Weights of a small GPT-style language model, trained from scratch on English Wikipedia.
Size: 11 layers, 1 head of 64, vocabulary 2048, 0.849M parameters.
Each number is 500 + 25 x the weight over its row's rms, rounded and kept within 0 to 999. Layers, rows and columns count from 0. Numbers have three digits each. The size before them is the row's rms in percent of the matrix's.

# layer 5 MLP up, 192x64, rms 0.231, rows 81-191, columns 32-63
093:511495528476490511504471484450547449522516518507459473537487490515505487493499483480513473493516
108:465497511469520527516499483489494511482500466496486465494484502454487490502448459480552501517470
097:499482513511480508518477497505506507481550543490498507462501489467518489523455480471496488497514
102:495498490496503510530451494487534505521455485508486523510473464537501516503467563507458500501474
094:498484513488545479556485472509510473498504558489472480491530483515503486536486474515544490489533
093:479519483534518488500556469485512484486505453525487458496503454507507481473496474485476495480512
097:464484452476494468453460494483489506498476498479527491498505502543495513501502503519491454485495
101:519547510468543508550500521490491501468507483476488509512498459484549473520469507490467482487540
098:523463497468505505474533497544518509534505494533513488543444465497537515504520447557535507523511
112:494469504478486480559531519449515459506513467499484527478500492565485515540476467503462486500509
099:458533502517501510565494502523495473541547447513555514510459493521509487519468492479506541520499
101:542515502487527491476504508531442470489503506500511464532522519520487514543469507511510501524467
094:460477518503499496505469450508513497516504528468474531482475482505491500547497507507510488517507
107:498471473449533463493514509502487538475538501495467513522515494493483502546509498533475505509497
100:485481499470501495460478521535533496473524488468515495493496477517470501542507495494489491484463
099:523487487506479448524509471485511475497479470509516505517440521498521517492481500498528551480477
096:521483490442483485491504500445493528496494468541518505510524513512519496487480460513522476478534
097:478453490521507461477483457490511513552508496507466505480470494475517525510449507483528513480557
093:542513473474454511472509458501482473522538491497486530473483465445489510510499541492493470534485
101:517501541513475516535483536476509439485514485474523544490488471485529467495509499517474506510457
089:555482506447461469535480542489470487515500484456497480509530498482479483486516498482473485447512
099:489493510503503513513480475479461511466511489562478504486496541530533479504481478563543522508490
120:491478503493523577505552535497461519495497505487524480479477516533482525507486500474520537477441
104:451488515557468520510429494498478518520491491494505472507448491482483470511476500491477513501465
096:462508531497506527466521518492539521505507562513500492486495488503469513501512419507494490495510
093:532513487512496514505455515538479447461511551511527507515535549559494524466503493503486501485528
101:450493519486472507483493480451506526563480513490513513467464518503493511493494470452503477510495
091:476501494459479479508501519541491515518478478538519519466494483481496475460494483486457496451508
103:541490500504520499519534485477532511502516453490475486522549487493541500514503458567503490558479
099:492490490503464496493479483500478478530451494518509532495525502519442493472483534548523507487475
105:508526502508453487506513524496516536526512528498496488495470500512471534529527469481530464507527
109:499473481468498506519511478503497515514494494525480558538507550485496530492496522544478503520478
102:536524471529480500490475493514507489529460515508486525496512501476491514504501479505537508492506
102:509522524503502493466528484511458524505447480506456446513507500508470501464474443478490521518490
101:448483533514493496470498499523535491507534504502516489519483479526495545531487525525496518520524
102:480495484529542521496477501480454511487480498512521496460500481488508492496527489404515529488496
104:501538481509490482529533480493474501513461474539523479542488502537452525544501501535490526450490
099:462522488488474507503441456513520506514493460483483531518521499462525457488508503513459494488503
104:533514543475467495479513489480490519535481495506452502526503479510450540485478483513505518507499
098:481465529483500529446473477513502472495480487468490520479431474506489498516448507473503515481528
098:486507509512498538497502487561463530469498460494517500505483491557466491467549492541486514497492
097:514451474494491467503473514523549503519538505483477513538519478451475499476503508496490501486483
101:447490534468500520498494470534462496513512461554522530495484497508485501504468443507509482534539
092:512523523501478485499500477471467512480516484534515488559498451485516445446516504500506475468488
087:492478477499513528467476520501512516540479534496511450469508526462487488498496453490492509509495
099:508452486443513477453497508488504492508485522549465550507483499505488485495499486530531509522483
098:483477472479463496507460507492524432485530495516483527445484508543481532495489525500460468465480
088:489506480510493539503466492448524547543511508492526482451475540487457525503490493539509492495540
097:500501484537500566449523495475453516528517518533507466511480477524507512468535493479549489503465
097:532436487473513500512526512575471485475508537525501485522504512505490456506507502504468504528550
102:509485484516482434478498524489466509461467518508483511513499483516508503516518506504475504494485
110:520502477501508499450505506495443515522466492506511499463488460465457509496479506515500464485483
105:459481507546521483491504445543518469518496486510517500501474472486492496521519497481446475489548
106:491490451503477518522495497520542572436491528526468475513512468464530512512509496527512458483538
096:481502523535484483510513510514486533511469527502482488484486532478477510485470499480492525533431
108:482488473482536490545463465514470518512477489542481497523500473476523502488490469567478493490513
102:522499439523469517478467526494522460507496504476465463519513499543509480485518523498485485446477
098:502517511548488467524525456496514502521494502472466510448504520532511546515527486498489552540499
104:485502487487477542495503475526495479467477530508476501462512532516492515517500443534503541489517
116:508528520502482485495487541484459493507452486530504477564521517471482507525484496501522487493467
109:510461512538505500477487498520489494467490506505535453462541494544539495438537480507456482508480
106:459507447563476491467483536494489508487500540500478507538487514530510506444513491491498498469468
112:516523472515520460501498501518499463503480489493478533527513510539474515495442530506486558445507
103:512509501474489496486508465506505471536512507501481486487492447487515501483549461502469517487476
080:480522451532501528516511525477483444499481519515482494519525513457482524533463529461507521454463
097:511541488485516546476486525511493496511492484473497484519516510510521504458532519525543502528511
087:498507499497445482540506475464484506490459527488495503505510472477529532497442498515512491529538
106:467524509517459517490484473544506504532533503463504482510500518504510512510500471513480504486497
097:502525495503499491459514486494510515483550482506560512493493533517512499497513458493458503477487
095:511525490521485534514530526492465519463466542468457506508490524510524465507535501506496502509522
111:488480503516518491504417511524498527505539508481499557494520473492525450467498500527530513481485
103:514480478511499499497552484491530501491451531487529465486465483486497531501482529505523510526456
092:508506493548473529512493531511544461492511442470504490506507468499490506483493503465501541457521
097:468482515514497473558528515480523495524481523509516485491534494470530501499523473498512507527563
098:499494509494529562530506569493505525477506504472495504529485514533480522526522456525500493501457
098:570513491495487511447514503480505485508470497492511480492476491476491454466489472448493459475546
093:523514545481472518505520520495519480496512505496521523541527514453507522481566463457512500539506
100:519512520514505494486477499514509499495487491494509503442532489510513499444483501480499537535435
102:546514508492497493477497485488543530484464439531533492537471481478510530470534465516512458540524
097:498496497483550506480498483493492516469485491452477459496473518472486482524499480501510497500470
098:520522500538507526518544507478512544535551457488516484500520446518544499515475478497471515468514
091:487463556480483478523522511466522472496515418464496500508494494492523513491500457535520496497473
110:461495485512479479464472504487484477498459535478507525517534538507506516472534511493510484539456
096:495553497499527529503533481502504463474486442465495494509508504498468519492504530520495493510530
107:491474506529501530458495539512466520476485511512486466516522454483482483490458529489500521492499
109:489539526503529490497496516491556525486502497466507461538469517485465545520512512529524488457524
092:517503499454524507489497500466487531482517477492535483490507445526548484495481473515460512529505
108:517477470516510541546484479476494472515480525504484507480554518465492487518478507536521508507495
100:537496468490470530547502445479527512496497493504490534492494513522545500516500517484466482516507
099:472495512514483518477523504514496475481536551475490528521518545558479540489530497474481528481454
099:490479461461503479430498500476489570479492526488493464489529560496487494489542493527468510497501
090:485488534482518480446528469505496483514472486514547486504465464466465460514512493508483480521469
085:458471506465524489513526493480522501524489553506522488482523458506482481519519501485477498476505
095:511479485524486518500501504516520479455506552478506521509528494494507507456490492481513482553515
104:462519469499500506492509515501488506526497467506539489493544475514532499523547495533469520464472
101:467541499465509493497501473516551448529478471496520504543524460468512503491500524467501490488559
098:505494506504517498482553484473448545507483534529505480477544517493521516509521540507489521529453
097:478497510483476509491493492505479490471494493519510458531481536555480505545500499509482517461590
110:500489531528507504449542496518490498553491525489544506496512523499496477560525569526510496491458
092:513525492462484461505495513465511510508516508474548567467492532508471426503496491529512481490504
101:518461508486501535501541499480491499501495510507500511472510452448495491493469514505521478518561
097:476505505486502514559481558522483510491501505482459518467547447516479506495525527526476476532513
117:445495497519518473519502483502496495472453499556537492475500491519485531500472477473520536565520
093:484508504514502505486534510480483463498508495474513553514505452504517515528495573528517487509522
096:530490525504495532543565513510508488483518514501490479474522517480477520540524544496503516521495
107:507476532488467523500494500495435542475495498484465503501479492519453497537516544505483501464512
100:515493510468489524522504503505481490484513441465495530536518518474508522511555479519498471522451
108:522553461515514492480524455508564478495488499477453488512485516527501531487491478543517488459505
094:440492515475503484466527538490461492476443496508476477512525506496440491513516488507481514498524
106:465491437557503487513499472518534517518554515488508519510530514468488522507482468506518476510507
113:511532486519529553508489523499510513488506493498520497506477542487483507543452484525480512515557
# layer 5 MLP down (transposed), 192x64, rms 0.248, rows 81-191, columns 32-63
085:523534484502513466482512481525506494463490476553549514461515492490498513502529492495511504464510
105:550496535500460509518491537460534470477480518465471494493469504503530471509496519519442491489522
104:455484546497526526518480485545488525484503531482455516510539558496486519496506494470520518472512
103:478451470514496535465525467500470524484495476524498506454558455495506482459525470518448517478500
097:546500479486518520510480467488502508473455496520456505474511473551533564505528532449534495484513
093:488489538495508496516529470495491494504504526505521452499473528520517522504464468551506466513497
100:474514498532475525509521544540514469544517486508549482520472477470509523512515539463506500515477
098:494452468506474467468486477521486473520484478521476469521466487484530539472511517488526450510490
101:484512494468501516488494494547497500461501436478526494477519496503521452441474449513490490500510
107:523527471479511499502479496550537504515508476507533478523508437508491538533496496502520447514501
096:493494574514488448521499511514471524461512473491500485489463528501493494451500506505492483506486
108:494508483465494469474468487517471485550528512487520530515517474488517499513521518515484490532514
094:496520488520506472485535489502472507442523545531533442529508517505510438495507529498455520476477
110:481515515511479487493525496473470510522530503500583513484535499498466497477519485523502476490517
101:509497541500499502494521513494484471490463541555506471498470506520466555473494504473530478500493
099:498525497497459495483467501504507505512450500467484492531509518508502509479520530463503436493513
095:562521492483455501488494508487489504495486467520547476487542492504470528516534486508518483505467
100:494492525509488485504488489534518495522505502504456471466522525511508535469473482526502487484480
089:440487485502517518475529481483513509515491514474459502523503470466496513501505499508507499462461
095:508457486495470528497546517513510480474559528482510427503484507499481478495490518486489501471511
085:495510513536523482504487503502523514458503493480536492505493477472554474500479530540530476479479
100:505531493483532508487534533469533521445491463485461515497484486524527440486518489517516465541498
102:465484522474504524529541516447496480529494558468530490511474493523535461467520482541496529504483
100:523481514473487480482549495519499470526512516505540510546529518491476455488534491527521483443509
097:519522512450511503475476489516504482457483483495541495482511506471517457481504471534471508567510
099:525527476503538499509510473463522500502456525504487450499516540498451539508502504467523481474503
097:498541518532487444477482508479513497520453512520470487467476498499500496455476498505507493472485
091:490464544467513471528483494523490492489484455514486509537532471482497459505470469533499499496504
100:520518539544448547484469494526484477466522488541479503515440504500503477489535490517501545500481
100:501499483490496512489542557483476494525511513494523527499492520506505483465531557473444473483477
108:523478528540476503489465458530505486446488522524520505559484488474528472540495498510522543532473
104:529520516497525495520524508455489478548544515469505528469512518493504479532541505517494522519532
095:483504508522504501493483534454520494495526563537498483441495497563503455490497514486452537485475
106:466463535488507493516482495479521510477498455510463518478517516480519481493465466562519531478513
101:518515495541513505540558488490511517466458506505522477480553512544499534506524540495529492463470
106:493496514478502464537516461503518506501485521494508500532468526492503543535474534542485462502465
089:514465529531476475522461496474519471487459530507416481513504505510488480509456491542489548497500
098:496497495519505516491542543490504515551493517494510514447535492516540479467503505499503472486497
097:545500478510512463507496509483477493508481494485581521490451520534501529499494504512486470502511
093:473516503485539437487496512504525450518523494552537496480499458522529469483479487527513525503513
094:497477483517484520485485525443521501472539544531503469508470485501518486524477511540523506498483
103:539521509469482524526508494532485514460496453455473483500533501506519504520518485498513483457501
103:491509480517545501521541520500506528459498515475487503471484488507478520511526553489503543483499
100:537523521471513502535534533443500502542498485524475482495506469524508540504563504466536498491439
096:533483520471519475501571456488469515517505505509536490490535509468495530511497524471478520524523
100:505535492506520496540463516495514504504538540479510439561442542525518481488498505490492480503502
096:495488522495505504510493501485493483532493523477475478523504437509490469474498486512540530474508
090:528481515465457487477479491519482514481479496457480494490523531493537513502521511473484552537477
104:494487481494514522517532492437462506499515528444482489502509476514510454498476502481485498511502
101:495488480508508525515473494474485458492485510492512559452497483526462481489504476501547496472492
108:459523543510534505523513498524497491475498474498511475515477509520521486489463444478520491519482
105:512544500585494519507509523469508504490469478482484493494463496519502489535490540542521463475486
105:527476495482525455487543484517464486559482534531526504513520502497484517472472504528467507520498
097:458495534502527468536545514477525508518508520504452487498486536483496495500499517488504499484490
102:497520517465508524495524484511521489472483521498541531480513538544493471464512495512527488463514
108:506535469507484484459509496466496525484517475523514496538483476505490512530480511540488459521489
103:465429503477501510505504469478443516521474463492463512533516488502522515507475498493480506512513
104:505475526478483484478538464484452521506490502465503458536437500451488540494492510475463471485533
102:522489510490462497505478468504484477501473488507574501453505491486491513539468523505489490500501
118:478515515495489465469532522498499509527500509517484537512515540508529500521518527500467479492544
111:496488486491494502499507483504466508512510448509466523508506465536472523484483508517529518457500
098:515525517569501486504476501494495527512467498515425515489484510514490511495495480506513546496509
111:484475519530518510449530468480462514464481481488509503564530536508524501513521498524482514506461
099:494521469496490504501507518521475505484500548453509473492530488484505496470542472465505526491492
080:528505492457499504548524499521458498441514465484547548450498502516505477474544503477493494473482
106:478462436501508500533510504584518507494504506497489505507493471503460517523486500489554507484522
095:468473508484500557500506519495507460494529524483450532547475466493497477488518465497529453467486
101:498479478443498436535514556471542497548510521467467490490522491479472453490518494491465504521518
102:488442519518497486529479475491547495518535501488477513519493499517506532542461508507513475507498
089:506495512498486474519502512536506499491477505517469511525463496475489487551532505442509519502506
101:513466528513481477505505512509488475517514499460464502495474551505526478531484487476462506480524
099:514464523493473468491474524498481528558476506568492510480529478487486496494564459473504503484515
094:482513498476461507528526514494521504515555502502514482515474526493494520502496468503528550477482
098:456521536485485520513500567493460475528494512456515519471480502466517470492505502499527480522506
087:459516480530461467524490469533482489467462484513465536485504524519509506478480490475494514484522
100:526488476518493482483541542472513450463514497529538536504500499535497475511534520488503518499486
094:508483530482508507539466472515515497466492485521470479503466480505512535471499520544522539491437
099:502531464484501509508498485490480486471488502519573525498472464485484498530529511532484446524498
103:515488518526538474484519517550499492475472508510508517480519494488449517545479488490506500473520
096:501491506485472491477464509461524517536516489462489454522505497522527474535514489542514508472499
104:520522520531469524491480492492471520480525488494541482488455486562493506528516487503512537495509
098:506507527520458484498522469562474485474518495518484511501548493513521523481478505504523535509526
110:506437495499491500510473523505521542504492476525515506509516525523471532536507533526480505501448
093:509503506531467513489445493508486489501503499446425464490470505483479469501478476477478532483515
103:526486516530479530457493544491492544491510529521458441521441489458494530501466505528509542521526
106:501534484496497508520464537485513554481501527516528494496489503526512552529486499493474496481460
092:522492518497520485492481482501499540492466470516452512478488535488459531506495516431514517450509
107:490525536507511510484498511522516486538511489488460459526503491465498496462481477492514531463476
101:528517496489531516556499549483534495540504519453501484484533459553506466492515472483520511513476
102:480477529487510497491486447505468513491500512492502519508512541470497524482447480498487501505500
101:512517541539488520531478522525482500486503517544492491494482548495532433499538489499492530474446
099:500498486510504517510502508498515520498489525488454532545481523524464521477485485475481445480519
084:521550417475507482521497469483501518500459469530521526480496511525507533486529522498484505526460
107:508535496492471473527492504539481474448468496498456477464515531476513433503502520476489494516469
095:513486490497486508491502504498540489460491500513512488501515521524526520483504498501540532491504
103:494507501459487490512523526475477496441517512452560521496514508519499498488510502519489481526525
102:479490486442498486509487510553490496517491485520456539523483449513522491518510481484478464466488
096:500527555508510460475488501479465499509489488477471492494508496497496465508463495564500538479452
112:476576510519479507473474463518463514539465473524496490516484489491499493481463490525517484511495
093:497490527506480514508478498464455514497517518527471521516515550512489497516498480569509540496522
100:493492495510548500527536488496537520491483485481476468518475516486527543537484522481485525529522
097:504550470531530525474504481438501488455528533491516473492467530497529466453537502481522463532513
107:504494509491491497508463459477522492482494483495499511511475486467504515460441488540521437477537
103:456487517497549484560484491532496510480550514477527554510514475524499511495492515514514540538497
096:481515503485498524519488514549477491455502525508523505479493487532511495481571486502571498479485
107:523512459468460479443523525505490525496478514486542457487508480511520492508535481527477528507498
102:484463520481491490532558506490497474528519494504480540493499534461462511500515485487517511444506
117:526500491499462510511501481522519482480490519521512500517545520490490491484535492533537514524501
094:488514511500436499461485502499445489483452496535512507518496524506472516506530512510468543523460
108:516468482466502492491499461504482480482480521501587550522518495515528501550527496508510518543487
116:509521523528489452495508521516499474558458503551500493456533500494541467484498480525495504481510
# layer 5 MLP gate, 192x64, rms 0.24, rows 82-191, columns 32-63
102:518517480478484489488519519494520499468470507471453510517488525542518511495485512527503491515506
102:476439477557544520511517486509520495483449532484451524489506500484526530512471509482456474481522
108:430470527454514455495489519503486480515487499475463480498524504510517498488492476506506441491495
086:434437528506494500487448490500489473483499510519500509505503471492533523446495532513541540496540
101:444486516501512476502520504464504501524478501497502484471498472495560517485452494485521506508493
094:508497509516544530463515470478506555527494473514519462478482493512460507497498513524540525512528
088:502475503515519494495489495488465480529498478486481459460497526501565509507506521478536474528468
099:498516453492472485458532536516528502554494511479510500550475492473534505502504488482515518508468
106:579487501492522519475511477492454503503473531479481480474484484552543494524459513502468497513505
094:479463501489518461510508484482501465475499485493534462506512493540492438532516529542521492498464
108:484505485534500525476476559552540500514477520464493469512482473486490478476498480502536500514505
103:473504465475482502466480539488552491485470523471458485513504526503478508476496521505489458495474
109:547495456500474490474503516474500513511480498497497443505459507486526467517503495465545514502482
097:489513474511544513503511498473498516514494452497488488521483453511565521523542498468548526492511
102:463479488491541510530494518508462493519507477481539468480507528474539512520538488499476452507494
094:537499477522511538483500495458506472508467495508530459537525511503509500550510515506469525531437
096:507524497501523464551464442522495505557465511509482491495490516505516488494525507492527549519524
084:515555473529502540546451511497519497510502523488522503486494522476471451513441545530507499478531
089:481511487502458509477468502495523478481507489490503538489516498474526517471502467542535491534518
095:489451475503500476507475514476523473475501524490493543537518526460494517524496490521484524470456
094:470473501527476525552500452511512480531512517495516510458494521467527493486487507495485478487471
085:503538530534503504505482464483502500511517505521418499524472503501523479519507490501467446480504
096:488519517499495551484482533469478488504512493535447490460503462484456519501508453531491527481445
104:492491511499477502485476500474444436506484517465459555495502504478483496512453491520488528457487
099:520443525517484501513562503484502511517496433505483471480510448475515473502486540520510489478512
112:517520492496463522509500462517533504583487490481470518513491495527521522456490531496502541487530
092:467499469518494551517428494501517530492522493481497526500464497530502442469500521516540488504486
102:497481501483506514527486492486510483494504431501484540456486464479540507442532491485528475492490
102:531517485484514548456507547457485429492544511499480535534489483496528507520485523519498468487524
093:474507473509484481462509497470470526539475526453476508476487553490546518479512486513438483497485
105:508506518473488490496522541501525449449491500509507509487486474491504513536498540519522477487502
093:495487498503492528446488497521519475471568479514496517483489502523536492493475508518464523560528
107:487464499467536507475523497542479497484479545476440526505471540492517522495472508546497462528473
102:495478468513499480516531501525487499498500526519481510488475517499525499491514477459510450509526
104:518498496526484504520497490490472512527476479520494503531473498511509500463533522452536504503522
094:478433487508448487476500501535494473480496504519474470493513524518472501490444491527452529541488
108:494526513497491529530460509481507465489517499509479500496456502478511502551467502452471522551483
099:494443474475453525505516509497476555533511525524470500524446477479511485502510533467467536499497
098:517455490499545457455488523502515503495526478486477481486507455473538509489500495509524484485547
090:500515474497499461518488531472490475506442485461462478515469484505510499520523485501495501516494
099:495499518522501478507498561515464515527513506446472479514465469470493504473482479500497529488456
098:515492498486500462478526518497482524516486524497519507521505470490475512521533485485471503510481
098:515500484505467464494489465497494535503498515534480493522472546515473492472498510530518490476535
096:451472509500492540507453565511526500527478543536462517503496498474478490486553499504489494482483
106:474485512522456504474485482546459524504484515463492536520497517504500475473531512512498481534478
090:497513478514521482502503483448480483532492488513502508514533511527510491495506514522503477531503
100:487486484502534524491498490481536535480474492526533468479449500530496495513471473520498503509478
082:446534511521496459523480467535487463517496514522423518499484470493511479523489496489478494494467
105:470514535499532498436478486481473519514507479470536490500505506497510480482562506517473457511472
101:503498526500534502500499481525528521519495536505467470518478461505518488500493513519489511455501
103:543501469512484498558497497506482507509513515517481499549454499543508512518478486498571514486501
102:518491496515499536527568499489478492508490506477515466463557466526516516530478550479536514492481
107:537493505470489524533461529480459521523474444498485463495498465499536510500526504535447475535520
106:456475515553486553513467481491482508483521493528496500504497477482534507502481529568522459502449
110:517485474518519489515515496455487519486465491474487504518496474531512495540478508510464504532455
101:497475447491489465453489489472467506536506497497479438500462470479535527465484506496473482517521
088:522550529529488493483497501452482499501470535530493433533452501473468522529504490508492475505487
096:529458444493551511516508479515500473481514510488491507469506472507512482475476527535545448482477
102:524486474513462550512474496505530504498501501486469496493561468540559475506522534503518454439516
104:501471492510494494510560499528549468478474512527470488510501458534541515471497497509509520517521
097:474566479538542482477523468474494527479497537514506501465505550538513511490478464485512533505508
106:457503545528487522514504473472558504475522477478448494509491511506531534477479510503497443480497
103:520534438539505517497543467535475466506514499458515490492498464497536463495481480526472487500508
106:550475485501501484520487466532544488439488549483530519507500519517485471462510513510498457534478
103:486523517533505495492485511509555515504490512526498514496473466503497474533447514459525515515509
085:538477479545551497508510524495506498493528487522497489479478498477515482544475507495479504492523
101:487480502532531498459499493453505510509498480467535462493477486504526466535467543498520531517528
102:530501495529474549492532509472528460436487536514485490513511482488464492514488526520473465471465
089:476501545519493484486499525503538494496498536502499508461483439505551524497466530512516473512492
103:487468491486456491498506500497486474535444497490482472481507514596499475491496494489506458482485
097:511464509509497515468529488476543537510461503510475509496541492490529455495474490543492507506496
097:512496467477494458513446506503500491518512508527505482509455495503510484456516500511513535466510
091:537551480489501517529516480495444529463483474532488519517496520476522498483488501533532518495510
092:502487467525470525493487520497483508500443552502484495526517500501451476527506488529470511514491
101:513506531521557502498465461486470517508503517512472524524504519490462494532469496525504516500525
085:512516482501529507441502500507472492534504492500519526546527509501464496520489495515491541517570
102:509490535495505467534474479473460512515530482532502508522475510546554475516532526524516446473493
088:508482492450511499484488428479499533511498507518456506519471477516536491496574483521486479529502
092:505509475466507490500475476527501502468520489492460475518510472520512454504548452510510483535493
110:466500477535547516528505508495499508537489477500490484467470474514530522530497517548528484541451
093:512474526491493499523517474494480451449472451464507485506466508507505509515479505487478518481497
112:477531535494460495500488500478483461528502511497468473492503516519522452521511496471509544517443
106:510504482461484525493466509472528510497545507473493522539516520467490475468512466507549532545490
099:503503488526460492481492512495494517479496498489491485527483494511511510453483491524509527522524
099:465518518517518474454477497487510536492483521491489476507448470520524527519487579486509527505516
098:515485513527524497481523509481505475505457495496501526530477536474517498525521509466544511513519
120:508472480500512478482491470492482457547439487509479515510480469503508477491503514539483477483496
110:487502533479477524501497555507493481493483499471494506546449492487532561486458509504490493500475
104:520484530478485509448472502427495499535508492516498511525448506523490510542509483491522534521490
105:499484526448501462514546471514501489513506504464513500526497498499516506509507532454522473535503
089:484495477488476480481534494539517502485468510510496463461495523480522467517474502522505504518503
093:490486468522562521524483526542457479496514493474495535518526545499502502480503528494488499521555
105:457514460513478487556490487492511498485517499467470495546507496520510523516502507541476492494450
098:515506534475513499527479478519498472525551514501496508489513485456508459528518522463492499517463
112:501461505502442525502555530489454504469471482548513525515481475526492484505487478498463546513475
102:485503502470460518514479550514492527493510471491476505546544460479520462465498466462517458509537
094:501509491490463489471485552454497440523509484471503514522514499518509510483484515495470471465482
112:478490519524513514543543486474498476511480508467476487483538484509516453510469534410530520484493
110:501518489526539474457505525447532472549454505494489497518497493499479486528469528488488480482472
101:519467482511494521519498472504509529496475530534500494441493516525533506525497525487507500533516
098:494483511497487533487519547497479513481526508461473491525525504520527523519495514490515474538492
111:508479515512517504497494485508523463531473505469513484536439492515516466487428497448508545478483
099:486445492545522506535518478547517475527528478495507481494538486485507508470504565486491489501506
099:470468580497496512490486482449548486473516535492472510517475517526505513505531534491504487511479
094:485504513520494517555551539490452464496478508518473480527495474503518487547495529483506534479506
113:469535486515544472493471495459474508539461534499490510492480502475523459497464518468527517501486
110:542505467485497517470538489489491513484452512508452479535512471528534512492515490523552511453500
100:487516538530444534511452484472495524499471506463486507455504472501563482467553504495499500491493
098:485492492521482543489456533495453492527443496487487519488509500482475518469485535460491533479470
109:455488497533515517495537504482526489529502531517466473472472489493516500535500567486493474503520